Weights of a small transformer language model.
Size: 12 layers, MLP 1024 SwiGLU, 12.9M parameters.
Architecture: RMSNorm before each block, rotary positions, no biases in attention or MLP, tied embeddings.
Training: 590M tokens, 4501 steps.
Each number is 128 + 24 x the weight over its row's rms, rounded and kept within 0 to 255. Layers, rows and columns count from 0. The size above them is the row's rms in percent of the matrix's.

# layer 6 MLP gate, 1024x256, rms 0.214, rows 316-369, columns 128-255
size [ 95  94  99  98 102  93  97 102 120 102 101 100 103  99  97 106  93 101  97  97 101  98 101 106 103 107 106  94  95  99  99  96 104 101  99 106  99  96  96 100 100  94 103  98 102 104  96 103 103 101  97  99 100  99]
[[145 143  96 188 150 122 106 134 150 154 114 128  94 156 130  82 117  95 140 154 126 128 165 109 135 140 121 165 138 100 149 144 128 119 121 166 127 143 167 142 157 122 122 132  87 123 134 115 105 139 180  77 169 159 104 131 126 120 111  93 108  89 143 113 153 105 142 107  82 137 127  99 127 115 122 151 132  96 129 120 164 104  72 152 152  52 138 156 109 106 134  85 111 128 138 154  97 127 139 107 150 135 171 133 112 103 164 135 151 127 112 168 129  87  99 153 119  89 118 138 124  83  86 108 102 122 155  75]
 [124 121 137 158 140 102 175 159 155 104 165 157 131 112 109 159 142 115 118 110 127 124  93  76 128 129  85 120 147  99 140 132 116 112  89 126 115 155 159 134 155  69 125 140 119 117 118 138 136 127 117 118  99 123 126 129 142 143 111 159 148 145 116 134 145 148 137 136 135 155 165 168 135 169 126 122 152  90  88 137  98 117 118 131 113 104 167 142 147 118 126 135 146 117 132 121 124 106 168 100 138 135  99 128  88 112 140 126 151 123 123  98 157  98 186 113 114 126 142 121 125 153 183 132 129 101  97 157]
 [156 121 129 116 141 157 139 155 109 103 140 116 115 109 120 125 138 121  82 125 125 126  83  81 168 139 162 127 118 170 148 167 166 148 150 115 106  89  72  84 103 114 121 144 138  98 127 112 158 121 102 105 146  78  94 148 121 126  85 141 167 121 121 128 124 132 137 126 108 131  98 149 139 115 151 106  89 130 117 114 108 129 134 135 133 127 137 144 124 106 111 128  87 141 131 149 141 154 136  81 114 167 108 140 128 132 131 111 109 163 162 110 134 151 140 140 163 217 111 129 146 173 144 147  84 145 152 139]
 [135 141 112 109 141 189  79 139 113 110 116 145 112 149 139 135  83 109 121 141 174 138 120 126 114 152 160 125 149 142 133 129 143 130 119 110 168 100 111 137 120 175  88  87 133 167 145 106 124  85 135 116 167 125 126 108 109 124 150  97  69 149 110 143 144 114 137 164  97 124 142 131 136 218  90 136 104 176 126 105 115 179 117  91 131 102 177 122  82  95 114 129 126  89 146 134 170 134 159 143 118 134 185 113 144 114 116 133 116 131 122 169 131 119 122 111 172 137 115 152 158 150  94  89 124 120 124 137]
 [105 121  85 160 145 155 162 157 128 179  94  73 184 116 126 102 115 140  94 147 115 138 143 130 135  95 131 117 164 183 158 122 135 122 148 104 139 152 123 149 133 149 151 167 114 142 162 129 161 132 156 136 138 161  99 128 112 135 186  76 118 131 134 148 128 124  86 145  98 135 154 171 124  98 162 125 117 144 136 129 135 148 139 148 126 153 130 109 160 138 134 155 141 140 119 123 109 128 144 130 153 163 109 158 174  80  92 138 127 139 113 146 171 158 132 111 137 164 134 163 135 134 115 165 124 118  99 105]
 [107 134 153 112 114 128 147 106 133 104 116 150 163 128 110 159 135 137 102 132 136  50 145 102 165 151 109  83 118 152 149 118 155 131 174 113 118 123 152 120 123 123 136 107 107  91  76 118  90 124 102 148 106 135 149 122  71 133  98 150 104 133  95 146 148 116 148 134 150 102 138 124 153 109 175 149 101 110 133 105 134  76 132 131 100 160 104 126 177 161  91 108 126  73 125 131 191 133 135 116 148 155 186 129 117 183 149 132 108 165 150 138 123 133 106 133 123 123 143 106 136 101 103 108 165 152 117 143]
 [106 146 101 131 150 158 137 126 119 138 148 157 129 180 117 126 148 144 148 113 104  90 127 110 139 111 113 121 137 133 126  99 161 186  89 111 150 140 112  91 135 114 111 142 166 125 166  89  92 153 138 129 139 146  91 145 140 117 153 105 155  87 159 121 152 125 127  97 160 151 144 137 134 121 138 178 135 134 126 146 122 140  80  85  93 128 156 126 153  95 114 127  94 135 126  92 102 124 117 123 163 107 108 114 136 127 111 111 122 166 112  99 104 111 117 156 106 113 157 180 109 135  98 108 121  99 129  69]
 [ 66 132 118 150 124  97 159 115 144 138 110 132 121 145 131 157 122 151 152 101 126  97 144 161 128 129 131 125 130 153 121 136 112 126 135 107 145 137 128 120 111 122 138 136  95 118 120  84 140 186 114 123 127 158 159 122 113 139 117  69 158 150 103 122 139  81 177 142 155  91 159 111  77 141 114 142 121 131 130 107 113 131  92 142 113 159 120 118 126 113 128 102 110 106 110 145 132 129 134 116 154 176 133 171 122 165 149 152 133 105 124 128  98 149 137  78 160 131 148 175 141 128 116 140 115  68 135 154]
 [142 162 148 123 104 111 153  72  93 191 136 115 134 163 145 131 116 145 160 145 119 165  92 102  85 155 135  93 119 162 109 152 170 127 143 107 152 162  75 132 121 127 108 145 119 131 126 131 120 143 141 116  88  85 104 128 137 137  94 123 102 100 105 125 152 118 123 106 150 185 148 110 131 118 110 120 104 139  98 122 110 126 100 122 112  85 112 121 113 150 175 164  88 168  93 113 147 151 117 129 160 151 123 133 118 122 150 112  99 116 117 152 138 100  80 127 115 136 113 112 118 144  89 107 115 104 149 160]
 [148 139 131 176  99 102 146 132 194 122 120 153 138 137 114 137 147 125 128 153 174 153 143 116 130  76 159 146 134 128 148 104 165 137 102 105 127 140 114 164  87 131 128 183 121 120 171 130 137 131 163 152 148 143 131 151 125 114 127 107 170 104  95 119 179 166 133 126 129 149  97  88  93 104 136 127 105  83 125 150 138 111 132 144 135 112 145  90 124 157  82  97 127 119 110 121 113 141 131 109 176 107 134  85 105 117  87 140 125 113 126 118 115 120 124 148 138  95 132 130 129 133 122 113 164 138 149 130]
 [117 151 119 120 141 105 135 117 144 119 130 193 115 113 154 114 153 133 111 123  93 145 163  70  86 141 110 115 168 125 156 182 118 141 166  99 194 137 106  94 120 129 113 152 159 119 161 141 114 136 152 136 127 166 124  99 162 155 146 131 128 150 132 112 141 152 122 147  97 124 119 124 161 133 115 173  92 123 103  93 110 151 119 129  88 146 103 115 122 135 140 127 134 166 127 158 141 136 142 151 129 126 165 122  95 131 119 116 119 149 131 111 151 141 132 148 107  98 111 113  88 121 129 145 100  96 114  94]
 [126 136 122 142 146 122 136 138 139 141 120  97 137 164 107 153  77 134 116 124 123 154  74 121  70 149  81 118  98 153 119 101 119 104  91  84 137  59 128  93 118 102 159 120 151 163 104 151 170 108 112 125 118 136  63 118 118 130 140 123 113 132 139 155 183 133 159  92 120 115  47 129 153 123 136 100 100 128 146 158 130 139 148 149 127 193 115 113 145 109 105 142 108 118 129 120 175 140  97 107 165 157 116 127 145 159  80 128 163 104 115 121 105 103 121 128 169 135  98 123 134 114 120 108 130 148 133 140]
 [131 149 135  95  74 156  60 159 160 109  84 169 154 157 111 102  92  99 133 127 133 140  71 136 166 154 148  99 127 120 161 126 164 101 123  97 148 118 141 116  83 126 169 135 125 112 133 166 111  95 167 109 139 154 142  81 145 151 100 114 123  96 114 129 106  73 113  83 177 152 147 119 134 103 113  96 110 106  96 111 119 142  93 145 144 130 121 138 142 137 142  77 152 132 126 128 110  99 122 111  96  93 108 123 117 126 133 152 117 130 121 111 124 119 143 110 150 162 137 131 116 142 114 117 121 145 105 136]
 [134 156 142 187 128 112 180 130 134 144 109 137 131 126 123 136 156 149 163 120 125  99  97 104 106 126  94 143 128 139 112 105  86 129  93 142 134 142 127 142 106 177 186 126 119 145 169 140 125 154 133  93 151 136 110 112 165 144 143 167 185  95 136 125 184  94 120 121 143 112 114 166 109 122  98  67 150 132 156 118 156  94  98 135 114 127 114 147 122 128 131 148 151 137 113 139 138 134 139 124 136 142 118  60 109 168 104 164 113 153 174 153 166 113 176 143 150 159 124 104 126 117 132 142 124 132 110 120]
 [128 167  83  96 147 127  94 126 129  75  84 121 110 123 145 101 106 110 104 138 121  83 143 101 147 141 113 117 155 138 111  82 120 131 110 151 100  75 140 102 110  78 148 115  91  95 132 118 146 138 117 109 159  81 106 118 143 157 135 135 111 100 130 143 108 121 112 126 146 122 112 126 146 106 129 124 125  95 156  83 111 126 121 161  68 120 140 152 140 131  47 107 119 173 171 134 134 115 100 110 156 108 152 105 135  92  99 136 156 149 185 126 130 124 169 102 172  57 110 148 124 115 113 142  94 132  94 106]
 [101 179 121  96 126 153 118 129  98 111 142 112 170  99 130  90 133 122 130 127  96 130 109 116 138 131 130 112 108 132 101 130 138 120 138  84 140 151 109 137 104 134 101 101 153  97 116 159 131 123 111  71 165 168 129  71 146 110 139 132 146 126 132 154 136 166 127  76 147 156 113 124 136 135  78 129  85 147 103 121 105 151 132 130 147 135 158 122 147 123 130 172 121  88  98  96  98 133 118 142 117 148 108 136 132  96 130 136 122 143 147 102 141 153 174 173 154 160 107 150 137 146 142 137 124  73 108 112]
 [146 158 135 124 147 107 122 129 144 144 105 141 139 101 158 141  84 121 125 170  97 124 148 110 128 112 130 131 118 140 132 110 145 127 126  99 120  91 136 132 134 125 121 168 160 138 148  99 127 160 150 131 173 153 157 116 137 145 132 130 127 126 117  90 115  75  98 142 120 161 152 136 121 105 158  83 106 150 110  81 142 110 155 135  93 156 137 135 138 141 147 136 110 115  98  95 153 147 121 143 105 173 111 106 119 114 125 109 110 162 140  98 110 124 133  96 158 127  81 162 105 140 173 136 135 142 135 138]
 [146 131 129 138 109 106 118  89 105 116 149 118 152 114 109 133 130 114 124 146 117 100 139  90 142  92 131 154 149 130 125 132 152 126 128 135 131 137 146 135 129 150 125 104 124  89 147 151 134 129  96  79 120 166 161 128  96 132 156 129 154 121 145 156 111 111 129 159 116 152 113 143 120 145 121 149  82 126 136 171 140 122 122 126 119 129 112 142  91 118 136 119 139 131 120 136 164 132 106 123 127 117 118 143 154 144  59 144 158 159 124 103 104 106 127 123  94  88 100 109 138 129 159 123 118 101 158 130]
 [116 124 110 140 128 161  92 151 151 143 125 141 141 191 134 165 137 118  63 127 110 154 121 105 116 148 130  94 149 119 129 159  95 130  87 141 162 138 130 130 118 118 137 108 134 134 114 105 129 141 131 143 127 113 105 143 119 131 116 174 170 136  78 102 161 117 126  67 132 120 103 153  99 169 122 147  98  81 141 139 110 107 136 136 142  98 164 106  98 143 123 167 121 111  92 107 111 123 105 102 140 142  95 110 142 146 126 104 151 141 161  84 124  60 176 132 132 135 111 115 138  97 123 103 105 128 108 187]
 [131 133 159 149 167 133 128 147 140 100 139 126 158 104 115 140 135  98 160 132 110  91  90 121 139 110 109 131 169 114 141 100 122 131 138 137 127  98 103 150 124 120 157 170 116 154 156 149 105 153 159 140 106 136 136 131  96 141 153 155 159 128 156 102 124 123 180 110 156 105  94 112 159 140 128  82 123 133 114 142 130 113  87 121 104  90 107 160 118 111 141 174 102 105 154 112 117 122 164 150  95 143 127 110 142 128 133 132 124 116 110 151 122  97 146 110 117 136 145 138 103  99  88 126 168 140 149 142]
 [129 162  95 118 100 138 157 166 135 169 135 129 107 141  94 128 127 100 138  93 168 173 123 161 130 142 133 124 105 137 125 111 128 143 134 117 142 161 131  88 136 116 139 141  83  85 135 134 151 128 165 125 114  90 151 116 164 132 106 174 129 135 161 174 149  96 138 133 144 130  78 129  97 134 119 131 162 153 112 144 113 124 160 129  95 132 134  95 149 143 132  91  92 165 138 159 104 134 156 128 108 127 136 138 143 128 137 153 101 121 130 105 150  76 124 136 114 167 113  97 125 128 120 158 115 171 181 168]
 [177  89 140 162 180 108  57  70  81  95 105 137 139 159 113 161 156 119  93 132 161 151 130 146 110 119 153 181 158 138 177 119 104 131  95 127 142 163 131 152 137  81 147 129 135 116 120 153 141 134 147 146 146 170  95 157 113 153 137 165 161 119 140 144 121 124 110 161 132 112 100 163  83 134 105 138 102 125 131 122 138 101 130 111 118 113 163 125 137 149 137 167 116 153 108 125 141 125 115 129 117 123 138 132  87 151 101 109 128 120  95 146 142 128 104 182 139 110 142 108 122 163  97 128 120 197 111 123]
 [165  97 131 126  97 105 129 157 103 139 125 127 133 117 162 162 115 120 106 103 101 151 126 159 154 123  99 109 114 158 123 171 141 145 141 127 118 101 108 170 151 143 108 163 145 136 157  96  93 156 114  99 149 118 148 174 110 176 162  89 155 136  80 179 162 151 124 143 149 114 137 132 138 126 120 154 147  76  97  93 130 175 133  85 137 106  91 156 105  93 135 150 127  95 129 129 138 124 149 171 115 151 140  89 138 148 139 133 117 136 148 132 118 161 159 128 115 109 144  71 108  82 136 156 135 131 144 125]
 [ 91 128 167  86 140 128 106 121 128 125 124 125  88 125 159 120  83 121 133 128 137 146 153 125 116 120 126 138 140 124 102 139 123 104 146 127 168 102 113 147 103 143 130 132 138 111 133 149 136 153 123  94  84 124 127 125 146  96 121 113 161 104 160 115 123 128  64 130 123 100 146 123 141  78 144  80 173 152 110 125 160 137 205 167 157 167 111 115 155 119 136 116 123 173  96 122 127 122 121 145  81 160 109  94 118 139 123 110 134 110 149 104 129  97 149 119 105 142 112 113 115 103 136 144 110 118  95 112]
 [125 131  97 119 150 142 144 144 128 162 131 111 160 130 144 144 145  85 186 169  91 133 121 134 121 167 176 155 136 138 121 126 102 140 130 131 106 164 130 123 120 131 128 121 121 115 136 127 148 120 120 144 149 138 145 129 128 167 106 100 163 127 145 116 130 123  97 143 110 115 107  76 104 118 144 119 141 124  96 132 139 145 110 185 128 170 122 113 100 158 148 129 158 142  84  65 145 120 184 116 162 130  89 145 131 169 114 167  83 152 148 126 140 142 146 138 150  97 109 104 140 119  99 111 129 140 151 154]
 [143 174 111  87  96 104  54 108 151 101 163 133 124 130 110 127 157 118 104  87 122 130 126 101  93  90 137 130 128 143 150 156 169 139 118 106 163 123 121 172 150 123 135 113 137 130 107 127 154 107 123 157 105 140 105 124  96 130 122 132 119 115 132 126 139 148  86 103 142  88 141 107 187 157 144 129  76 142  86 149 156 132 122 167 160 132  71 148 126 162 118  93 171 125 107 117 144 121 128  78 127 101 169 160  94 148 112 181 107 146 134 135 128 174 140 111 130 119  84  68 158 185 106 135 115 135 117  87]
 [161 129 143 148 143 131 175 122 118 122 120 140 132 137  98 125 108 157 148 121 122  82 142 130 134 102 104 156 163 118  98 103 164 137 141 109 183  85 153  98 176 121  97 118 153 109 110 110 129 145 172 122 123 143 104 130 129 100 128 110 163  96 130 111 149 113 158 127 113 110 136 132 114 135 124 141 156 103 148 150 103 109 161 126 128 166 121 113 147 139  80 100 139 152 116 120 113 104 164 105 173 124 163 116 150 189  78  91 117 140 148 152 125  96 126 168 136 102 111 135  71 164 123 150 106 137 119 132]
 [144 149 154 113 152 158 145 107 135 169 144 162 182 176  90 159  77 115 120  89 138 140 135 141 136 138 153 122 129 156 136 113 130  72  74  82 144 102 135 140 149 130 116 142 118 133 126  89 121 125  92 137 104 139 143 147 118 148 100 107 113 146 107 132  97  79  69 155 122 113 106 114 109 123  87 180 143 111 140 152 107 138 132 112 165 129 110 142 133 122 101 156 111 143 107 128 117 133 185 111 140 159 120 104 157 126 122 115 144  91 149 135 132 155 124 130 110 103 177 135 174  95 158 137 148 118 162 111]
 [111 145  98 152  87 124 120 102 156 113 100 112 118 127 142 111 137 202 137 112 100 138  71 144 111 104 132 103 102 125 118 157 131 112 136 133 118 142 108 171 127 140 140 150 121 161 145 129 127 133 145  99 138 133 134 150 112 178 148 125 149  86 140 128 138 125  57 152 110 120  93 120 120 140 142 107  84 108 101  97 123 161 113 125 149 124 102  94  97 118 137 141 123 136 111 159 118 119 134 107 101  94  95  67 138 150  95 119 147  87 111 132  95 145 123 112 156 117 101  91 125 146 157 141 116 160 122 140]
 [142 145 123 121 172 122 128 142 127 116 121 135 160 162 149 144 129 160 119 119 128  83 136 109 144 131 138 119 171 104  64 146 116 131 116 121 130 148 122 140 100 122 164  89 124 161 197 119 130 126  92 116 110 125 163 146 115 156 129 103  79  80 142 153  87 133 138 118  92  82  95 151 157 156 122 104 130 172 129 125 146 124 146 176 122 154 120 141 102 106 158 129  92 121 118 100 160 126 106 164 120 134 129 107  91 157 109 149 103  89 127 121 111 120 169  84 154 109 138 149 168 155 123 158 132  87 108 141]
 [133 139 121 131 112 142 121 158 130 180 116 161 113 134 132  95 108 113 125 117 119 114 152 145 148 161 159  82 101 121 146 150 119 108 129 133 110 101 117 121 122 155 141 138 159 124 147 114 147 118 112 124 164 106 133 166  86 128 127 120  61 135 150 148 161  82 149 190 179 138 121 123 138 147 116 112 120 155 136 138 127 143 146 102 105 142 109  56 133  75  91 151 136 125  93 138 142 124 123 163 163 155 103  98 109 156 139  92 115 113 146 115 169 156  93 109 160 147 101 109 161 183 134 127  90 119 100 124]
 [ 83 127 111 132 116 132 120 152 157 104 141 184 132 104 172 146  95 119 158 108 137 156 107 124 117 124 131  73 182 153 144 129 149 125 111 149 126 153 130 120 118 132 125 142  81  54 162 140 132 120 121 110 144 160 115  99 126 162 139 139 146 117  91 134 148 123 129 108 123 139  83 114 147 170 114 131 123  94 121 113  95 134 119 140 126 124 127 123 154 122 148 131 128 102 109 129 114 138 155 159 118 134 167 159 100 117 141 150 114 149 169 116 143 130 143 146 117 175 137 150 135  92 162 136  93 122 173 108]
 [129 101 149 101 129 163 184 134 159 148 155 154 157 144 143 112 106 132 115 148 140 113 138 169 127 111  89 123 124 114 147 138 122 145 195 159 142 134  86 117 134  95 116 141 154 158 143 156 148 162 145 125 145 121  94 170 152 133 115 134 134 152 107 136 136 165  56 162 130 185 146  99 108  99 160 129  97 151 130 140  75 129 125  73 103 121 108 108  92 141 136 124 139 155  83 110 151 121  77 131 155 138 144 134 125 122 123 111 143 124 126 132 136 113 130 103 101 103 118 143 133 152 156 160 147 124 128 146]
 [123 142 146  70 120 114 145 152  76 140 127 103  69 126 126 100 139  79 162 120  83 191 150 111 145 118 110  83 134  87 120 124 161 143 176 162 117 104 108 148 130 114  92 133 108 169 109 170 114 178  96 133 105 173 113 116  60 136 135 113 118 133 140 146 137 130 111 105 129  97 167 128 110 124  94 106 111 121 135 131 148 127 126 108 110 113 121  94  98 132 132  98 163 122 138 121 126 114 156 159 146 103 125 166 156 152 108 141 117 138 138 141  95 128 142 131 149 116 133 124 146 141 119 132  75 144 124 150]
 [146 122 155 130 161 163 184  74 118 143 137 100 144 104 130 139 122 106 100 146 119 148 110 140  74 155 109 145 157 159 146 120 186 111 142 157 129 139 151 153 102 129 102 131 168  99 122 122 144 100 159 149 135 109 149 115 114 128 175 116 140 123 114 125 140 117 134 110 112 118 127 145 151 145 126 186  75  60 127 140 126 158 140 134 160 131 130 160 142 108 114 153 146 140 129 105 157 104 173  93 135 105 113  83 116  86 167 146 156 111 145 117  65 135 157 146 125 122 102  90 138 144  79 105 106 127 129  98]
 [104 143 119 110  83 120 160  95 104 140 121 130 107  77 109 120 125 144 128 122 133 102 133 144 130 131 117 138 164 102 187 109 107 113  75 114 102 175 152  94  91 136  75 131 144 150 158 106 114 145  96 138 114 157 156 112 125 120 145 113 139 125 138 136 150 139 117 141 116 134 111 106  92 138 111 123 136 127 141 106 132 113 136  87 151 109 167 138  92 132 132  97 125 107  96 125 144 144 136 121 142 126  99 159  93 141 134 110 147 104 150  79  96 144 121 138 147 117 159 139 159 133 137 111 117 112 100 157]
 [124 119 113 102  66 146 107 120 119 182 146 144 153 150 123 147 130 118 109 117 105 117  74 137 162 129 114 142 133 136  95  95 143 105 104 144 154 124 128 116 147 162 133 109 104 135 109 160 135 137 157 154 128 117  69  73 168 165 112 112 135 159 136  98 144 128 121 118 119 126 100 145 138 103 127 124 101 158 158  91 120  75  99 127  81 103 134 130 123 128  81  91 113  50 125  97 152 124  98 123 111  91 141  99  89 115 182  73 116 142 157 160 103  77 112 119 137 149  98 165 130 156 107 120 126 115 169 137]
 [101 175 148 113 122  94 145 102 134 117 125 117 137 147 117 120  83 129  99 120 144  95 143  81 126  99  91 133  77  96 120 123 152 115 122 105 113 173  97 140 103 140 102 125 114 109 160 122 108 139 143 114 124 171 100 123 114 117 131 106  87 116 111 135 147 135 143 141 107 142 146  79 161 130 140 188 142 114 118 126 149 135 145 127 158 125 124 109 120 103 113 100 145 160 139 114 162 134 102 162 118  87 153 109 132 103 143 145 143 148 149 127 106 110 120 123 150 121 161 115 167 176 171 115 127 135 162 110]
 [ 78 133  78 126 112 125  83 140 137 135 141  88 135 142 134 144 111 105 155  98 115 158 142  78 169 131 138 116 114 153 127 141 169 140 130 161  67 127 150 112 102  98 158  89 122 103 148 138 112 162 147  89 112 108 122 143 138 124 149 168 105 114 114 137  88 103 134 116 138 139 135 109 134  82 140 132 126 122 127 140 117 137 135 114 134 121 138 178 140 139 145 166 154 120 138 109 115 141  81  99 114 109  91 162 112 122 133 131 155 130 164  92 204 142 127 177 122 119 107 140 164 131  83 119 138 148 112 134]
 [106 166 118 152 136 133 163 108 121 153 144 122 151 142 124 129  99 118 161 144 138 150 159  96 150 141 163 135 129 155 124 165 109  88 138  61 152 166 100 174 113 152 104 116 140 148 152 104  86 158 119 132  80 162 113 155 141 133  80 162 117 141 120 129 123  83 134 133 163 108 127 111  99 122 147 101 165 116 113 136 102 149  70  80 120  89 107 110 129 121 131 101  95 127 137 139 119 115 126 152 129 125  83 120 165 172 112 130 108 124  70 112 102 156 121 124 142 149 103 142 119 123 111  87  84  99 122 122]
 [152 133 103 168 128 123  98  88 151 125 136 123 128 120 104 115 120 107 129  95 111 106  38 124 141 120 127  94 162 147 142 150 168 137 140  78 149 127 128 139  92  95  99 153 130 136 120  99 143 111 103 135 132 168 127 130 171 150 152 138 139  94 112 106 151 118 135 115 141 121 103 168 123 132 107 143 105  95  89 138 139 124  96 157 154 126 145 146 156 119 146 160 181 157 112  88 122 127  94 139  62 100 148  96 113 137 122 101 121 147 182 141 123 118 101 125 108 121 139 124  73 118 159 106  99 137 123 137]
 [134 146 114 130 153 133 131  89 134 121 103 109 131 109 110 135 118 125 151 132  67 142  92 125 128 122 151 110 145 136  99 121 169 132 130 119 147 143  96  89 158 144 119 150 150 173  84 108  92 151  91  80 101 131 117 119 153 143  84 133 136 202 103 124 153 116 136 112  59  84 152 146 133 149 101 113 101 137 145 141 116 137 110 136  84 109  89 139 142 126 142 109  95  94 121 169 112 120 170  66 129 135 104 114 120  89 120 162 106  60 130 163 106 157  95 115 158 114 114 123 109 124 152 106 145 139 118 140]
 [125 162 124 135 145  90 140 116 121  97 148 132 149 117 124 139 124 153 129 133 111 126 122 114 102 117 114  94 156 154 125 121  83 121 122  79 154 134 101 138 128 116 114 182 117 127 119 124  78 123 160 123 108 128 180 110 147 126 104  65 136 134  97 155 106 125 102 136 126 120 200 107 114 149 160 139 108 105 131 149 119 128  81 120  99 141 105 153  76 125 166 114 169 141 124 125 136 138 147 116 106 133 130 160  81 137  98  74 121 120 120 146 109 128 116 109 139 109 100  90 117 111  90 161 135  99  84 155]
 [138 123 150 145 155 150 163 139  91 154 108 154 115 129 135 112 111  90 168 113 117 122 125 104  93 102  97 100 126 128 153 132 122 108 105 115 121 131  75 112 134 148 148 105 151 142 131 116  81 161 129  99 132 125 152 122 106 126 161 142 120 136 112 124 152  86 126 128  98 135 123 116 105 163 104 137 135 133 157 103 154  97 171 117 149 164 121 105 126 123 112 140 131 116 135 177 165 117 129 140 154 104 118 132  85  82  54 119 109 122 124 132 121 157 106 152 132 131 157 129 146 163 153 132 137 140  87 123]
 [ 98 133  95 118 123 174 150 112 132 127 156 160  89 137 134  96 148  84 131 168 103 109 153 139 130 107 126 101 110 139 130 102 141 109 133  99 107 142 164  91  73 115  98 120 112 152 122 112 127 165  81  98 193  95 155  85  92 135 114 132  57 146 130 141 124 102 145 154 148 122 163 138 129 104 116  98 138 174 155  99 136 116 130 120 126 115 121  95 131 159 120 104 139 145  99 114 105 126 122 133 130 121 125 114  98 108 114 115 129 109 123 145 154 155 122 150 170 146 161 118 186 125 158 123 129 137  77 168]
 [102 143 102 158  95 110 121 139 162 156 162 151 133 169 116  99 148 151 156  96 109 109 105  76 123 137 127 107 119 137 150 105 112 145 153 118 128 184 129 136 151 131 140 144 146 110 103 148 137 133 156 152 140 141 124 132 110 152 214 115 140 109 134 113 134 129 110 118 157 123 152 118 124 134 138 118 115 159 123  94 110 129 135 116 103 107  98 150 130 158 165 135 113 144 123 139  83 118 155  99 156 116 136 168 128  95 128 186  91 153  96 161 154 105 112  88 101 109 150 170 125  96 167 119 101 123  96 110]
 [106 124 125 100 166 114 121 120 100 143 112  83 108 133  97 151 126 152 129 140 103  98 126  88 163 141 117  77 171 117 171 187 126 116 111 130  98 106 114 115 111 101 113 135 106 143 160 147 178 134 126 130 101 103 136 102 112 143 102 138 121 103 127 141 142 116 182 119 108 117 124 131 115 147 129 116 150 130 121  81 100 129  73 133 104 120 138 153 147 109 143 128 155 111 146 156 122 119 116 119 147 110 114 134 133 122  93 119 119 129 107 114 115  74 125 148 192 152 162 104 128 139 125 143  82 121 130 105]
 [124 131 103 138 105 146 101  88 146 121 153 152 102 117 150  96 150  91 164 105 141 128 149 150  82 154 120 125 154 124 160 118 147 127 157  99 115  71 137 125 147 112  52  97 118 134  94 113 121 136  96 157 132 108 172 135 140 115 149 135 180 123 134  77 119 153 135  82 130 130 161 106 136 110 144 161 117 146 110 188 137 128 167 162 151 156 160 127  94 149 113 132 148 147 126 159 103 122 161 143 136 118 153 140 109 110 107 143 110 161 170 121 120 169 102  96 148 137 118 112  71 110 122 112 127 136 117 141]
 [117 121 111 137 106  88 125  91 123 124 124 119 133 129 149 102 143  90  71 131 135 137 139 151 151  91 142 134 164 108 152 152 110 157 150 110 116 161 161 122 146 103 103 148  69 116 118 168 104 135 144  99 144 109 108 106 185 104 150 123 136 174 143 134 129 149 157 131 121 132  89 175  99 164 136 126 114 123 129 108 103 127 111 110 108 130 154 100 129 114 132 154 133 173 155 158 109 155 146  96 147  64 137 153  96 148 154 113 166 117 128 130 117 112 172 133 125 138  96 132  63 147 155  86 149 142 143 145]
 [159 126 124 114 100 118 155 116 186 117 159 141 116 168  97 121 117  96 135 144 112 119 104  98 105 102 149 138 117 144 142 121 115  95 111 138 155 128  85  98 104 122 160  94 111 142 116 139 105 131 132 129 114 176 130 127 119 138 136 113 150 134 124 129 116 139  83 119 114 125 144 137 126 158 128  96 137 162 155 167 152 112 116 115 110 114 137 130 149  94 122 174 123 143 120 119 142 130 125 140  94 152 131 122  97 107 107 159 109 108 114 174  82 142 156 139  95 159 102 133 149 137 139 117 132 134 114 177]
 [125 137 149 138 179 140 184 156 158 168 114 120 108  71 180  81 104 179 155 146 131 170 107 132 146 118 164  97 103 126 161 147 120 114  96 132 140 134 108 107 112 104 112 150 138 105 131 111  95 137 130 160 120 109 125 132 142 160 154 175  94 114  92 123 111  97 127  84 171 129  95 104 139 120 188 105 104 181 131 123 127 141 133 128 104 125 143 159 194 137 129 141 127 144 141 131 100 150 103 130 125  95 139 145 101 178 141 150 100 145 104 148  83  90 130 174 147 121 145 123 119 155 100 121 123 109 153 136]
 [106 144 107 142 133 136 162 131 111 101 148  80 150 117 173 117  89 143 124 108 125 104 164 111 171 143 170 110 135 126 102 148 120 139 117 157 173 127 146 161 103 131 116 126 108 146 129 145 105 104 119 123 126 110 107 122 117 107 129 143  95 113 132 125 138 140 121 124 207 121 151 111  99 155 131 145 120 131 113 141 129 116 104 169 169  84 153  94 143 106 159 125 135 145 163 159 139 127 129 164 145 143 136 123 172 114  86  75 115 152 108 129 140  93 119 111 145 146 110 169  99  97 149 116 148 130 139 124]
 [132 115 177 119 135 119  99 133  90 131 127 129 152 129 161 165 107  75 155  78 138 134 146 126 117  72 134 126 115  97 152 164  91 159 104 121 132 103 127 123  99 146 179 119  79 147  96 114 122 136 120 136  94 131 126 112 115 146 165 101 145 144 117 129 168 121 167 150 138 101 155 120 116 168 145 108 137  97  88 180 129 135 136 124 141 110 127  93 132 146 114  89 125 139 146 102 156 117 113 111 154 125  87 136 149 118 129 160 121 137 129 159 171 144 134 102  82 173 124 149 134 150 146 128 110 157 146 123]
 [110 118  78 117 143 135 114 179  96 130 130 152 172 139 159 162 136 135 104 128 125 162 136 134 131 131 110  97  93 126 156 122 165 126 118 110 129 122 136 117 148 136 133 131  98 138 145 132 152 143 103 123 128 158 107 102 144 115 136 130 121 159 117 148 133 110 123  93 130  74 166 114 142 136 101 125 136 101  78 117 194 111 167 115  88 141 131 163 107 103 166 155 146 160 110 122 150 122 122 104 110 112 110 127 156 150 177 124 121 131 133 119 137 104  98 114 141 110 138 137 134 137 106 145 134 207 107 126]]